Each number is 128 + 32 x the weight over its row's rms, rounded and kept within 0 to 255. Layers, rows and columns count from 0. Numbers have three digits each. The size before them is the row's rms in percent of the matrix's.

# down: layer 6 MLP down (transposed), 2048x768, rms 0.0176, rows 622-656, columns 256-383
# gate: layer 6 MLP gate, 2048x768, rms 0.0213, rows 623-657, columns 256-383
# up: layer 6 MLP up, 2048x768, rms 0.0206, rows 623-657, columns 256-383
down622 097:152092127128153117145157133078121137094144174103130124127106175131102165147109138098102126155184114127153061139105120068097148160153117163205151147156084175085082089060131205140128145116155119104103177157130172145112100105157124138149102137144068109126150170106172126094130141136098144098143142132152081156142143133150120151109186166145134119127121110144154097109137134118138137137140
gate623 103:180145123107088145167115102110163112113119136129121149126152112139095116167133153125184072101112106092167154106113123151102082078144170112145189101110113146174133133111122109159095082139129139093122194093091165134110077097161121196150097105065075168074163151138141051186112120128172136110089178118127124097127118065129161104170135176135144127105167137101147086109068124114075173105177
up623 103:124107098116177140075177175154120153159165125134110156108189097188170098162107124146147085115130075123145114116169104139095126143152053128148181142121109154178106118138147150105135127176104092133193121176149117166114168102173137109102123121042165159172115137137139100172209150133156089124166115127111137106068090082190154126140157140156171101188055139136114164192109099094120137179141
down623 102:164140077178156084190077135192153165150090131112148092121118123148092122130171091148134159132068155147141128155163121103163099130079143149097147083080138127160108146141125105141123163146086114159143141116140118096068162154133128084132148097139113106117106128184147100087112222149104177145164116132112091105133101078133123200126158083103117148101122112128170122160143133158112126165110
gate624 097:139126129148143143167106059152176186158075145150157169094125146170101132100094169134142086143138148098112107117069170111083118112148081089118128128133094092138111137111161098131118126107124094145063120049101138132164197175120142172104132154166090154112121126129120129120078161108154104189090098131143121139129177121108116143094218136133140173138096122046095173076161161150079116105106
up624 098:087143137146181142103149192121090074096149109066127106181161134147185109142073123099102156109108207111138077114181215068091100160138044161100098088095140136134183091099160109131088149128105160144135131117121096125125135107204105107124139191119118186077105123156137107078152076144142108132113126137097112088109144124126146110164170096111109158143114129173067126147148115099116179077124
down624 099:174086102164189086120120128094157142170149103125141087124105133041131117134122028198134175109077094078115093112130100136097163081148135064136158089150135123087134093187136129129138173114113092149136127171206145117125146074154153057140084078114115108145099159157132116175122150127080156123150095106183161058112132158165177074163157120184190138121162109055150103139135128113129134130121
gate625 104:123151136106148130118134168174143078137148148147102190148166116115126041096087123149101077167131157121184124123121124161104174112143039074135115116132167123122092164059075135131113114157162141087141077129106085078107072077169154128134119124115193141065154143149118063074091078155124133058094139111084065113081143141108049108108154068109167102148185130087058125220063112078102137130159
up625 098:149149148156135122118135122135112145127068149060103180130166212088186150060139130084157162151189088157102086133089157104116132142137088165154093120167116121137176040103169118131141114124234137134121176083119189100093083106157114129126147077152123124160094136125109112155121148087119159173133120135122097116139120142081131082123141103134123135137108095150083115139100144127106154071134
down625 101:134134134097166082140092115091110162125080170169073138105177129090139164143153159155111131091099110147175114160152093141103150108099166188108160125115093133148165129157119097133132131125105142141097114125196157179134084143151127173152098112096153064104170077135141127126132087157142121173152108108163145105145165194100154126159140122160168116105172162158132179094112170188150121083110
gate626 100:186132128168110158054120127163086077132099152085109105143155125148137128118102091130175147136146119162100053118130122113065123175187157104148120124137076082183211071103127116144130140146147116153129134075078110156099166131115169097147125096142129086165071115093171161105104118061127137083114100148139156142116084109154075156146131043204214121167130076170128117097122133120125093133105
up626 099:116143099092129152128159178127184102181150127168112162133088085114174153097131136085200133133124126112157156133149080201159149100151090167178071110172179170138119149134137135174092179160088149060174116128093114145077147144126016073180158027187132144115122100123154103162090140120136152119214091085108110177103155118114133102112196116159083152147146098093119056123147105064102172150191
down626 098:120125170117100131102161190101126155071126139150114152108146126123099112160135143205152120117101156098112146167127166123121067124106144119170140156136100118119147165136111100178143137095118188092134131107165062084091071103171139126157111167139166090114111091153055108085135093065153133152159152144121159142137080189082184128150074085091195153164129176144145125121157130121127077087118
gate627 100:181169161128088139103146116149124156131074120132131097125137201173104220156101066150140089128127129197106128148103202082085120150131115116101112119157161158133098108119098107208136124147131094121216130119129139130175158121128155126100107214118081120117084129073104114124106173169125130143180146115189066088116112067126137128161158141128161119113130110139141120149114124094067085175114
up627 099:111158098118170163109073141136107121151130123159146077094121110080122064061108152152128105131155169108149113120129070092103107117144123162162150157080107106113118184161102145093127123137090165103146113189107152116140078117149151113135086127107172062123096136156108114153093160093117110128202141161121136126116133167146142077119153098140174121116178162088111109158074168112131097117110
down627 098:109072091135115145138122129126152150131170109085109154125187137145140143098126131121133109074150113159175103091149154135159132114099093108149173149114125083173099100116104126150094181119099103190184186105143154112069057115109169091138144167140128144148133117076133183113058113072146112156155167184083128102139071086143131131101141168125155140080092119121145165119151163118117133128065
gate628 101:090105156189135186136122140144128084110132119118126116131131126114169089063072178155139081084089088141117111118119136106151189054091137118085117112165130174101138131160133132142111143127124125135123151153123078115151167107113101116154169144089183125103097115182052137143143143161150120165108115099096186186156150151161127148118101096111094138192187154099177126150121118162107128099062
up628 102:099157100159101123115144161194130163127103141119165115138110115086083126134125092102165111125195144146110153109089128089114192123174134131196129135155149159165134087115161116129141123095130142087068145144133160166113128102125118100159176069221111109136121145151089102141132171153161149121124107133125124126122124145120158117105102224099151128091053083181134092146160107109138139092145
down628 102:083162036131173102178165076153124145201086141175096121169177124177087106089133113139086133063139148115174118182150084163147090139102091179172164160115106128118112115109165118109129108114141157043140154134157175146127197137191159114182163061155180110140152082109093123163142035139182090099135115115132147120124150143145112106156067147153136108141091110107103119059139212077160106083077
gate629 114:158131116120094157181103116114084119116094114125057125197128121088126102101110112151181058161116136153097127151143171125091120090118146123125132171110151113128061189108080105117126172107126094138106131086086133136108100097122142094111133139128175126080078101124146106094159168165121096144077127196109156145141075089102100095128148138171169141109136125087171178122154115100118162183123
up629 108:148186133172143108115101096063102152164099153174182122144160173112140169160141102130098148065180114123138115110127199075093142116116083134145075131147181145108098111136174117114083137125112094168119141166146099136098070091113158145128161155134122167121081107079185117143142089121122101150114139168139167087133172128124124133134138147115008108157126109118178138091139122091140142105138
down629 107:173134074161078109190092123140074126157131116166121131126139100142146097172141102072159147129098154159117137155117150112108099144123123105136113108118124115105130140102073164122139117131187092126156107109118144145131130139105132115151155124124147164136081107135134172106136091129114144110147131123135097148196191102083145123118135159154177098103166112161165211162136107143190158133077
gate630 101:095184111147107124076166127084159108142160100119172089179122097158129204081091095155124144126171154107177166096175145131131171150065104145122143121147151175153174112195182133089066101136131140077105150117134092129081117178126151182143198176101146125063125094119045102160162120083067151160128186125135099152116137085106092129105117137099127160137140133123148128164101085162085126128167
up630 099:119100171182112092161134105125080059116113121158042170118137128105127137137136151088121086132104126142102142101083146114102111105145130115141156048128070116185087128062093154139117147113104095113221101105098134088149153111134094119132082115123149096161150155143134046132135038172126078112165108161125143089053058128169155049137121148142204091155122137160098084143129186134112155142123
down630 097:091160127138146147131174088091158094129148099151159099175086145084153108125105155123137154134181203090172209106156103128050149140085123094036140128128157115155143112167159083080085085103135121098175219117130126072150142210115162150086167210089114112112138126142074098124124098052107095219097094104139177123149141147122106152111145139111121181105126096160121138169098135155084184114092
gate631 097:126166140085118170148168135107173081097112132109157132192128103128122134197129111097051120118094105106093129096153125071100127091074127137122097117099140042131116097102108072099107140107050168189112166159134188172158143077103187127120156172128129095128145185122107140151118077163166051159074089187170105102131114139152122118192118152167184156097123109139130128148129114087128117145132
up631 100:126144089178101124186128067137096057138089155108083162095138145051113120128084096085107149162167167139098128123127151141117164109141109141081090151116122120145134088121129167142102117123151130051153092106157119163148091079122068139106109158129082139093155129149177101106070115195123126207130118162135161084092112110110093140187181222191085109143178193097110104160084105162129106161101
down631 100:108137177121157134177147144123160155138157138088170123124125090160149100182056105091079133174092176102129114147153152090158154147118124154169115152094108135155075121100120108152118121168071138110164108116136111137106047088112216208032125105091144116089075178145123058128136116103133089085135206130090063106167159127121187128072070136104158149129170081123149115153112079157156122098118
gate632 109:143104136090072125072123188128099123101106148140118077163174114167133073101113166129134108132129142145075069073095138138140093085180105150101131139089180096148098191149122165096151190123154126175101167059107104095105112127121109128149116124118126138120048087136179156110155079118124141132105150137087078151154147139116117134103132116158115090075164096094172129116149087115153101149174
up632 103:114120146152078093131134108139112115106060145085119114142114113093091135130086113145132138112203130144151161104181148094118099130139121146189151137186042178105145096119120123152098167114139087079115149184148131097163218170148145130101153128101117142089125139106164139114072186109143119147131052094129132161129165144107145131156104143105126153141165187158194150196133113084113137113151
down632 103:130133110134158082153120171129037168087053077135100149097121102148181146162159087129135182093116102129075111137129151134084107138159179100162159120148127099151067138139145172112147122155068162126119079107123119131182088143110068193125110097128114168177113130143103116181162086102213180138128110217173100111194108062107184111154114145112136094155112163154133129064179096132117094132118
gate633 102:092156113180093095136157110122144088141105122155114158139161127107116088143113047113083136133222123147116132105120098157148102085118113171167168125106105208124091067154081083121087073134113116181051122155146132098104154158116124135132102163101148136127139122216143110176154059127145098156124132139102143112118094143099148097131160140099159130160138120121162126177166146139133125124104
up633 096:113139119154138096123140166076144106123147090107185078124111169137118150168158164157173158178091116046088128112175133152074100118091183074112081130114181143162142080095136121110063158097149108136146143102169135111066110136095104102137148114142141104106125172037126154141107151147130118129098100093109158194122119080090139136116124076151189157109099119125089149144121143127095186115138
down633 098:124110142091107104127165137132103093119182144126124095176161142121106137117162151160182125119111104150129143083140109149133088088136166135081165088113153192160159093123118133104108124063099099133156150118170128101119167166110168141103098142107179136082161127111139160188166132101134187193163087131107153096111088142101150051141080194141183158105116108126084109162182115113126131127146
gate634 099:130164122136064166142137160111110152127172123208101094077119146149142095103139081132159135143142112129113123066148086097164145069087141109116082160152154093119175133147103138110081158141132113072081155142126182141145121126148146121115141117080136173166080144112083059168110161071102129129153148162168152154203132095135101119121118153114155111152077166160135091158109220180122133110112
up634 102:132117087145134161157100163133181195143137126102075178109133127145132183152149100130155155132159143094102104157136097112186159128116150125128116161150071117121131110095089179117160127095150089120080136164147150172121084188100106105093132093096134152105111082120133190145076097138105173072123143087172075102151085034158092134129134105139146102064140187159051097120118131132162169065108
down634 102:089128096112108147106135113074164091128158106068128139135125097106124106166111155107136090083122171182117135126152132151147132151110110157101118101116099155106132141090120088225173091119114153140121087134133120088149067116095084192153113153117117128124214103101131139153058158136110140099130042081157101027120132135162131177141164099121203118146070127040051115111156092125166171138181
gate635 098:095175161101096100138168107161102118089145140137094128131109136106165150128113107092121147169066145121122166135065054151054149137104118123145117090082164170180125143078167110102137139148112121093116118128122087124136077163118144085087170125155105144059119134131148137102129216077081138184124170101058113137137160163108059103137210098125152138129117138193121123160169107120088192149072
up635 101:122107144063148138159094088163115055149125122122150135135132119157138096150134088073058104171042161144106121134107167110159093129056123059075162110117128107123188173153121183110110153134144178095130203103122162143163101162159123089175123095098151125074135126165141123070100144167192103127149105152134143118112112113106109185148136205066174093132128104135163105127111135113113176113107
down635 103:132145106136164115119158125102114113164112100114164105169085187095102083086184220072045099106046093122127134124133121123131105156153083170143117168115091130152175097117112135163077133097141135141092159159152146129105130123149180139094122148098199100135155102121163133051129187148093095133137112152206142154178126159102154102109163183197135097165111156116102117207148110179103163083105
gate636 098:122169168127039214144164118142175092116072104126113099109101117095125172104131106134184147137128158078131137114096167103073115152089098167129072163143138132080148136101121189210113107049140116135081123113117138144136180098151088119145115153078157158133146135155169102099073088127119116128098149102150167166119109153150112141133152136089103180095106160108171140135145101098104174163131
up636 100:108158139135118089136162040116147076104100173084106108153167127151095106163110109181129073126142180166136192160106162159142165128173067203154106135137142147093117127149089129156131176155164158132134128081135096141105193110164111064157191113122127163100207136086055094127165099093170156114122112206149152148114177080060116151137126134052128170080212055099142156205166145094147107104116
down636 098:153116095124047134187165170054079128182112164137124127066129160137128111136169144139137146145200141142184100088121188092150176168175130106150145143160096186161068100115100123153139139110142142152110110115172108086112177168131082131130170115100102127150195099082091115066134134131074080104152171094177122139136124142128125138131127167135114134177149139160089195146171114131104161132150
gate637 096:148137148100152135096142125102169111093181130125128105089155118126165138079106139111112136145113189090141118156145118163120164186147104132088129074126170144124157094115130146090105123160107077128100148103121100124220135113182094140051141138136066123060122058126103154135112187159158077133139135073085071131115150153124164096103040119101121135076196151154147117129152086191171100156147
up637 095:133135082169181096177171059125123074111088183133106084147129178128162110092188148177126077142123132094096132115185112110114133149085117120098070144190078175089140138092151122125124134118139111106103125127091096121190136123089133116135113118108125117082140146157158128159142143168129085080144139144194117199115133127127128186105121153103114143138143129173143064167143113178123098090117
down637 095:135092105110173145151147177156058111115139112120154055134145096071140161123147147089134168103065102114118141109093093106114111142057148136134145084197085106172081112124124121130131153089146092156118102103078123125054184121167158128139127132153138121180170134138148100121096093146097152108203153175111089124152192152160131083091142103152069167075094134116137053132183113096082160071139
gate638 105:098085111099093110074195172126132088089173098090170128136145113146144091103133143121126085109132169152112168103143045184194105114142155089098163111121146170150143144107121151103069138133144112149107134141151192124083132099164101181075097151169104114097066152088107164128138098150099104117142058118193110132132065116096134099144140184137172176109145160109131133209147155102151085096096
up638 103:101140102153141124089166134087164031087058127147084101122112130058089120133142059128176112145138112108118074125138100153122131083121169153103131119116112099174169151146112128189081105200090106169160130118078192186094119126174123103119135129135102140092136186129111094058139147163130162129141159177111128107100048127114147150113192137123146180153166084166161120153086096082097116116122
down638 104:147073161210138132119137167088179073085154137142162122148141127123100136146118175076197119140115156110148163168124050192134111096103156118118174077103144154146147161126161142110108108125105170106119098139152135145125170142093186087144104123100115156090117097177101184037127055136130176136146161092111122154111077092108096166149102153132132170163090065119143137112105145106142121189154
gate639 100:188085132145054162099137138093126141082133114066144145178133129111113131092130139113164153157114090093159115144097144161179103169133149156143126104136144140141071103130154142124141138096120187111114180156124112121115151110169127080147131068072162215097118152108157142093171131099093106129145080079192093131131119101110138058155090144189109132190072124084131169163136108036106140153150
up639 101:170140063140096128138131095086106132169119117123145124165093058135101109138216140142161096155082145092126110104141108170100154072128173085111084129142164107140103085187136150147182124133139094164173180118068087089150150145150136159151161139090167187119093120106109158119131172115124105143119150154119095112131176081119110142111132096106117089124209135135146102119124137097135156139140
down639 101:126106095163132089096086099114141144109190074076128111138138179148067131207083089079166109155134118143092147177066119092180064203097114144153124084100058162132114170124117140128114095114116140180149127163092129123140118114146106129115102122123144104168110100135124057164065172103177101162125140092131122027115120057109157132161086112086130118140170110076077136148094108113166149135108
gate640 098:132139179173107121122165140145098103075111114091132111085138200147081098130030164147150086146117159148154149158119112153182116097140110132145141146108135175123141074146124121127111065208204138103171104103116156089156101151079155117110080127086144179128154155158076084120085133163148113121150133145086134058114167134056098084137102066072157109137138160136129157167160167119084132072138
up640 100:146128142092126118122142079186119098143103156074158126164108160123134141120078115153147131167133126131129106132155161144176196128176147119096054128138131133123155129124143096146127101083150144181154126202152143134140141102109199111145151122131103099097094103117095120133142120120168128085136120127137088130173174148139212117122084133118081137096060089100065075163145175107114134098131
down640 101:146136084132133155098115095121082144183161118151150095148157113097175148114161108089143171096170087136090133073226179093120154119128188129085132093132090121144145164126149164101112134090150133175132133133134087166093167111133153096126100100162141151175120128150145162205114129083142149141160105161136154171130121159133121151089165134161094121088120131100159111150134104142145086157151
gate641 099:098108141168113200144146085102173104150105071159153146102143170154147148127113126192105075100159122162124121071120106146128095130087111129127151111135113151163132111137077187101069093132119175126135149119083130171093114167143081144107117149107198092145084138149122156131077102132138108160145075149111038189099070106137095130122115101128095109096164134115213129114113089121100128152082
up641 103:106130156126157095134099149142143092172150089166137110084222160121103112106091113159060172108148109139123076149131135154054115136126046099146071173154153135096129165190192147154181121119125150115218095104143156120108183077192103139125163074115127117097145138135160106166132125151142101103176151103124137118146139112137154119221125148144081130120122140108104131108136159051177193107120
down641 102:122150122089165166109100085152086135123189121154116109122127104121124118079099196134091079122141144116133101145100156095111086113080118097194128187140148107137132138156137077084087080089143107145085136126130122103106125143150130139145157108115118054143178154112146174119093141124148125127140161103120119069132165107139126111092158163213149195188109130120055160120121075140186167145102
gate642 099:164153137168106116208210142141162115076150148125098080123136131114097149152118080106132096152188131160133091139169154125160051127163117120179193129112107119148112080173112195145143099129124185126167129171151092197149098170132143159095148122113150128094070070120169131149123128132134123130114114095081103146078159104080084135166118121139139130088164147120098140120136122176137074147097
up642 095:104101069160118123164148171173142135060118148069123098181089115057124164141130106104154123100170190107134133150165150118145100133096131124190202121070121089065127094206078163173153174135106110078116169113094115130171100165111102070082136114163105162143135046111189112100113159127199129151162127140089145157138204111128123171077126148172113152110121124160146171051129082170197074148072
down642 098:100108117127152135102080099114074133167157121103175202101134069194143101090150165107105126123121137105172109061126087141092198131138097164050085136159125180150177168063133131116163124094104136139143134089157192119137178104096137121163080128129194081125107195159074110122147140053102116139110050159196131137152134164184138124136178127127160102176117150130147091150111123084179133093184
gate643 097:172181111150134078187123131108157172057049150171137142135150141160060172111145167126153129182115131210134138072107113142106119104069125100145149095098140083081161133136181134153112135101110112118118108109162129182091143116119185159122128129158107113124133133183165131139109110133118133153130146124106112167107115118189109136122128107101126163101163114123140114139118123070129150143068
up643 099:120106120138125124095117156087091045136151122096146126156127057179140161170163062108076119136129145111087161161175144200075101132155091093065130190093125135171117101148124134108119128133037153173141091151106108166185138140116188117118059083117155113097113162109057118108097072139138086161061144097109103107110139110180107161182112127128167124136188144146117106100135100137099140084168
down643 101:188130126163092135128062132113094153146133141113118131097127096145127078126141148101137083107127092135091131110089135111093132134161125162192151128101091097120152162171168130144122109123111137133132169093094134134139077111096158155126118107132085134102114100137128144118156190149085163108135210137145148162115110160159104151102091116137143111189141145114145115121098192091147092069159
gate644 113:102089111166101121106135142130118174113165110134076135161098103144110077108086139153107117107156146149131163065104085142158175067164158148154178085160164175156104177132140159091090058158148193133064140029133128141107153095087182111202111153096114129150129117098082125104113198152156107173158072190106106141151101126086104113160173119078120166149079114113151125108118128116107156145182
up644 106:208098125173139129103115135153145128139143085175106119130146130141150127176136119076130129113121112117093054091115142166139156166125106097143110166134161086153100164150124151149117170093126130144037136079144159147146139144108083122167082110098065102133067093118157165145107134107180076104138184163100115160080123157133095079114110114129085125105099122145122134136201130106095133183096
down644 104:084105123138083121173192105100140062082109133123116145150140086157065102122104168144165131014191073101105154142111122055149124113118113129116127161182129109098180137146144142158162120140172158128147151115120112112133091153155173132126175151084161139155109133141104111102117117139141085174101110147153126144137111150106139132154140118130123095138164124156090050134062181151101148106136
gate645 101:154147145146172134142117117098114124148154073174105145143137163076193160106090115129150132112140164155179085101168163141129067120126096078130143191096119119158106186146148106135119118149149073156121180118137143144119130109144139126112144113125099098160119133156149131136096157129025104158148222143136140171079114124119097139138081068101092130180134135084186147164142144103074135126148
up645 104:133120121163120078090184203157094171135102144143158037116137106137106098117180148184105169130121172172057091095102115101113162104159139129162110037167187138108093127169100169133160152148087134146142168131114088132117114134107114162135170169110125108082198153125135101139129117173180120109152065189156089152187120130132124138156146122121173074056125124148160137148069138145153118115124
down645 102:087168195180151160108119124101155146146095133153131102087121113165121130129123144137176091121169146163112104062060119121094149143075137209072096075130101140111073124111128144159133101156075141121081111188172144076116171080095142139142135167122059111071161164097128145129127153106127096112110131231135139159166110118128125162134139150132100096142122180121186178150058132161139108173157
gate646 102:140203158148131145230131115107117153119147138126118088150117141158071163094122127104118092145097180153115152151120112162048184144119157058101150111117162087136134167095128098103137159119086095132177106121129165121118098158154103108184111125141128087151156136146161076140133160179114129133171141123141139095187118127158108146130132127117126111205106162174105085120179131157119091073176
up646 103:167109146134064116135158109117158100054142171109190142143150096128085075161176114114117135183140159072135096149077135109131100151085129094113060153133071091132144154162112140128118125124111088121150128102139084226121050128127159132138072097101118047129137152142190076095121105093143165112066160167129098142017123183128148153151109131101137113096136103148116112094155100126161114165087
down646 104:157134125113145084078138131116151100128145103163094160102064126130150129174120077147088142065105112086067124129131137132139120119117124145178104153150094194138125096111154102174097091157143152160125143106104127155155073109138159121097107101165101115083126135109163110081109157121165105140122157104128082095131122105107102131098102111159111113081151129124176173108136170166169144174173
gate647 102:181074154126160101146107109186090150202124170077111158127173134118162158118163103131140107131121066136141115128102123143142148152095148176091107138145149194107074110146088165139109141136132164147113102120108124080089090075125118098121143073133158107164174168127157119150102073133135106119157090098105165140050136148120153153171106105136159187133169169142094091116093113065112103167113
up647 103:091133140164206109097130133132103170133161098173113118133153070165128158107133133163114121091073098155075129093111142131098167123144160173081119108113127194037109135175143125096148090135103106132089057076105128170151081141101116091147138112138118109158126102144070164115158126137127076105132114095066140136122137133204118096135085139138107163163075069117138135082145135116182087120116
down647 102:087130118148133154131163098119085125114134105115163118155085137158094094132138155106068108131143210092108159127086156111140114092137127164088153114136074165174095154111118097127155092142131133110159103149116139088184176126100113130104090169135147171115110105125078083066145100088164156109151093108111083104092110129109071156173085111122130128136083168166134065125126143182152114091093
gate648 105:082198113153107141157157132150150111135172049142083076135116166102137167094111144154179150124132098118134094104166164147081179112114057133175081123137161099155103152169104156146068128138087102129125114079097159161103128057133115139119144146104082157129102196109151124127166187118118108173130136152126189136096131081124068170151109126132107158183093169125130082067126174069139124126095
up648 110:106123128148097101148124149117148151104095144114147094131093078127062194104156125177158111092145114119078088119156105084103164144179114160150142148122159107114140096139113123128163120118149119142121103111108134077102096097137167134178157126173108170148150147135070169173134205097163153147112106170094176153106175141140153132087131113050105116141159114065122155070141195067111090120164
down648 108:115046137117063106144091198106138111072077149105100143114112135125109175127159162170120107081156093120101099117126039112159115125176124147100110100149129141089136111186171102150127087091144109142092131136075138108150053127123175136106127184144153133195169118117119150111128153109097068134126150168099163115071097117135137092140141119085113055109135048135091121156134133109103072115211
gate649 101:155057150143129163126146123121123157153178142164141173132144131138136163136159134083132069130115104147108158119081134174087175150118147146103095084099091147150119119142119141147081093139118144145159136041117142153095133131151145116110119151141114130120050101107118064103121164082089126124044123117096130070059164114132119068191196172188118084101134141060144063171141124151074133134151
up649 102:130121116190176133110084201177115096109115068120107095089148102134091116172118127120087121138093100122147180069147147100183086202085148131104140084131125067170145104140149099092140179096121137154157161144167151108199109079050142116113125159115194127107152153124072203164136125095128113156182138145163073078145095104131053105172146093149155072154053119128164127142142174131124097099108
down649 102:132133188161072133163126141114109137167140131053132129083122147157076151169152201086111089158098109125127135145068067117177165175103094177200099082150097119147123110064125121147092168072063109172164086186140135139131110134133148154125102105120181146046068103075078095122116146120156099136162177167146146068156074125060177121097113149062145106121187123133163062145123122159121134101155
gate650 093:124113131176094129183147133184129114120127147109121081155143134138128075097126148137158123143144103156079071078115150130135165144136164127112139092121097154154098143132136124107115131158095140120162089097129161111056124115153110193185154189155098128088111093139078138133111130096056123102166082189118106153093097120161118081135123155119129144159169162107126125049132186112143097073112
up650 097:134113096111149126157109136118142110124121118085111099201161173148159121132103162133126124119140097113111161111124150077180073132175181183101119082148113189113112105110117121076149094120132125179148171195209115077067162164126109191138079167141139141059166160161160205136106127087089165131086078183208121138183111166136138064157090153086124137118137113115146162078110119069138156178107
down650 097:141177134101124137096136143141126085095105127167127160095093146089169123181163081156121156094113110114125103103143136199138069128085082113118090148146120122159075068134135169138140187112099182075094150134070167115134093154130116095096080063116139121119129085075093097125085137123151113120073146049136135097107192095106199153135128125106141095143173193123127083157130140111090121081141
gate651 101:153152143136106096113162100143120105089108115128137114150127141147174098112152098132146105107122135098116139100168167135121209145131139146120145099125113102131115181116094140080097143097182082136136140123097083106148124157121159084135112112082152141095120142127141147120161195180073061192151148108151091081156061110106110125189149136123195100149154148126179119104117138156110210136135
up651 103:168089086114083124096119153117057160236104095164099140108110120116194143080115087159121121166137084115115133117120116110171176113129133133104080138118113136174105139167199142170100145169179080108085130064116117177106135135183116168098132126129134132148123137114141120050134117090155092111105194135145114116125186115177121118063184108093111108098120090119111130121127197188113148168130
down651 104:132159097143125120142127099062043189156147178149146106115117101124127122109145135124166104176164126150169078123121123148151100117181082167118077148186136089145147119110152127135118110109128071109101171135129032165133083110162155058128134108097078075136101164104138081079132123082130096119125160140147075109118110137116100171146184070165060130151109122117145113118090112086131104165190
gate652 095:176139182111153120086091112151161163113111077134087114145163192096138163129154096152151096115166070083137138113110123148111086063133068221104150127089187152099134115138111103127130163153139171093148122181098099162085100144049117164114089154115189126102120176100138116120086057140129085149157119095137131107126138140099171081108117187102134125150074150125159103137139063140144165062082
up652 097:112140132136120173160151120129102102185174138186187098155149139162138130154082104106223052168156144117136121096083170125119157171120066171129106182166138125093136096127155105097123171126164133164147128125123133163094105110142147138118173139192130092111071168145088107141154125152143114098144081098145114104163151141168115214118074139084086098115137142111158127150131109190168176079133
down652 096:091114136128102116131135185141210128103107087152140167118114072175171106136117184073113161150117076128129153136098111127156167066127157162088134039119103132164164192134134119112119150113122115114171125132169126147151112122183113138109113182171112137156117114113140123160101137065117172181162041180143147098140105137109129118140123136148141093114094137169170172093145069112111153089126
gate653 096:142121096112146129165112119122129127165075105149154091118123099107112111089080106182130151172072164148162139167144163143126113115115145098084095115119136141053124181125120131089142126084150145189207151114131160121152117126064132112170121135122119154098053126167126153152133137154119165139156144123149211123126141141111154062134096094182128095142125094071146088173113124108116129125092
up653 100:062172131123157164099115177198162050130164074148093130060110177159159099094139171126088160114166118130099103171145093083132134108125069174113087144140118170110132112144144170096141128105114117138075128225092083102091139133130143225161164200089164075112135119138106152125134105140149098142117107152094112156119107144124150157164095121094096116172078059183072131145049149128129133089207
down653 099:175164117089125107162175105134116143193165173104157162121096133121160147103079128106084150143066163159126130059152102142131154078094179132099120063181132097074119113107199170144131098171101156128103100092120153142169140146090096100124118095220107175106111150138127150100122178133168189140156093108159132185137138132187121105152152152158190135125174104105131148145171112119131122116115
gate654 096:173115132138155139116140162066105142151118115136107143189157139157071093090095133160136109090125161195128106145091102137118072154157116140182142148096139114073130099120107128124147069141108132108106103166060238220127125172123056213158122115163046189141107142146123129168139184110163096123196124101112137138113078164105179052156112111110092085124165118080110136160127136094101089139108
up654 097:096149114124125107109103052048164082220169124160122144125063108150145141063146105189133087121120051107173078101169137149132104163069100162064126097141121104127075107099118228110124133125129135082144126098112068111192152133138093098127124167122143128179085145130150159087131082102126114174118099105182103056075135149152117177180128092152138130134143099121132124109133093132091138159054
down654 098:127060094138131159123136157166157128074069156081116108117210146150116056107139109157147157135170115123059160132100090127109141116173126118124143128087117156205120189124155114102177126138154142125160126153125137167157121126126124112145151153160083187096173116094122105087135182141110137077182129136099136127195135092085146107139142088141151140076100189075061158133148166140170147152146
gate655 096:105156095157079117136133128142146171153121114182090090109145062122026137071092148130134075080134086072144117131110133174153153077160057129109099083170022122123142101172134157059162123099122145116108102144167148126133091120086081085112170131119088077052150149181095116131165178158170088142115128134147145145089102168088095121126086069106103118181144100161129109134145125126123108090111
up655 094:171105117180134178180066107139143137184086141099137129103110148105134143109141122105154118145111127119163092180187094152125117125171190156158123108086125142134156117109126091200099205170080102138096151105138112088137101126164155114145161128117111145139119121151127160143139106127157175117103146151102112086169131066162112110103103155161135137147144064169071088126164132136142134162126
down655 094:113169121159135180128110140094135153164121109160099160170147128105148132064113086177139157157124129096136091184113144131127122157142125083133108111073113150094108105159136092174119081172120127120067108079130116115117142114101108105107160079105113160090132116118092128153172142103091117122129128108086144153070159095123140065174122104125056121128187068162131069116107132092135181103103
gate656 098:154148133080171097136141150170131185111108155091137125185129161093132157126181132134136054188117156112135055132152057097199122138110108104112157107101109103115082108152083133139141153117125095121152168110082134158180102128121141124113137183113115134079145153187143110132106091207112136114106096158101093052128137127085096100117139111125151138059183191165124163095151157121105175137123
up656 098:122110092159091102123111135120120099088134126149142160139154064142099070118156173133127140124193134059165194179173144113128109135149088115131144124137130080118171187121108134073154145145151153150070074092169084147110095209096148167137108134144090132172066130119111135113181080099157124168075103104106141159188101115124132138114153073105140119125123089077125173117111127146142141084089
down656 096:090076056159147124105110152058133103130145151169094116113111129147136140121091106106099147100113117128162154104126087181073167140163082153140120115093153163111108088126182095119111158094159105173120071126133150137131130110098111171067114158140122127148149100146138108148076165089162155140156182125148104106124064103231122174144149117147180095146107094143123080094127130086130113126199
gate657 102:121175129110128176100127106085172085139129130141098052079139200051095179160145059122095147096116154075133152129119147100149114118086143165097070070115122107102119154118134150128067121128156146116147146145136175193177148158136099107101128179120074139108157148097175101162120113188090127140123150114134155127121119090072113143098164108104147191166122193125204143155077153119126127185144
up657 104:143150087070173135126104104164110192127144057126147169121072161124149115101151156110130144131089127159121095092111155083134145166140127105159139150148122088168089152110134158145090163220132150072133110131197139148210164112147123082171136097131108130206149117129175116113073173122167143144135100115132074151126123151143110131102156095102050141146119194120100099122091136175089113131118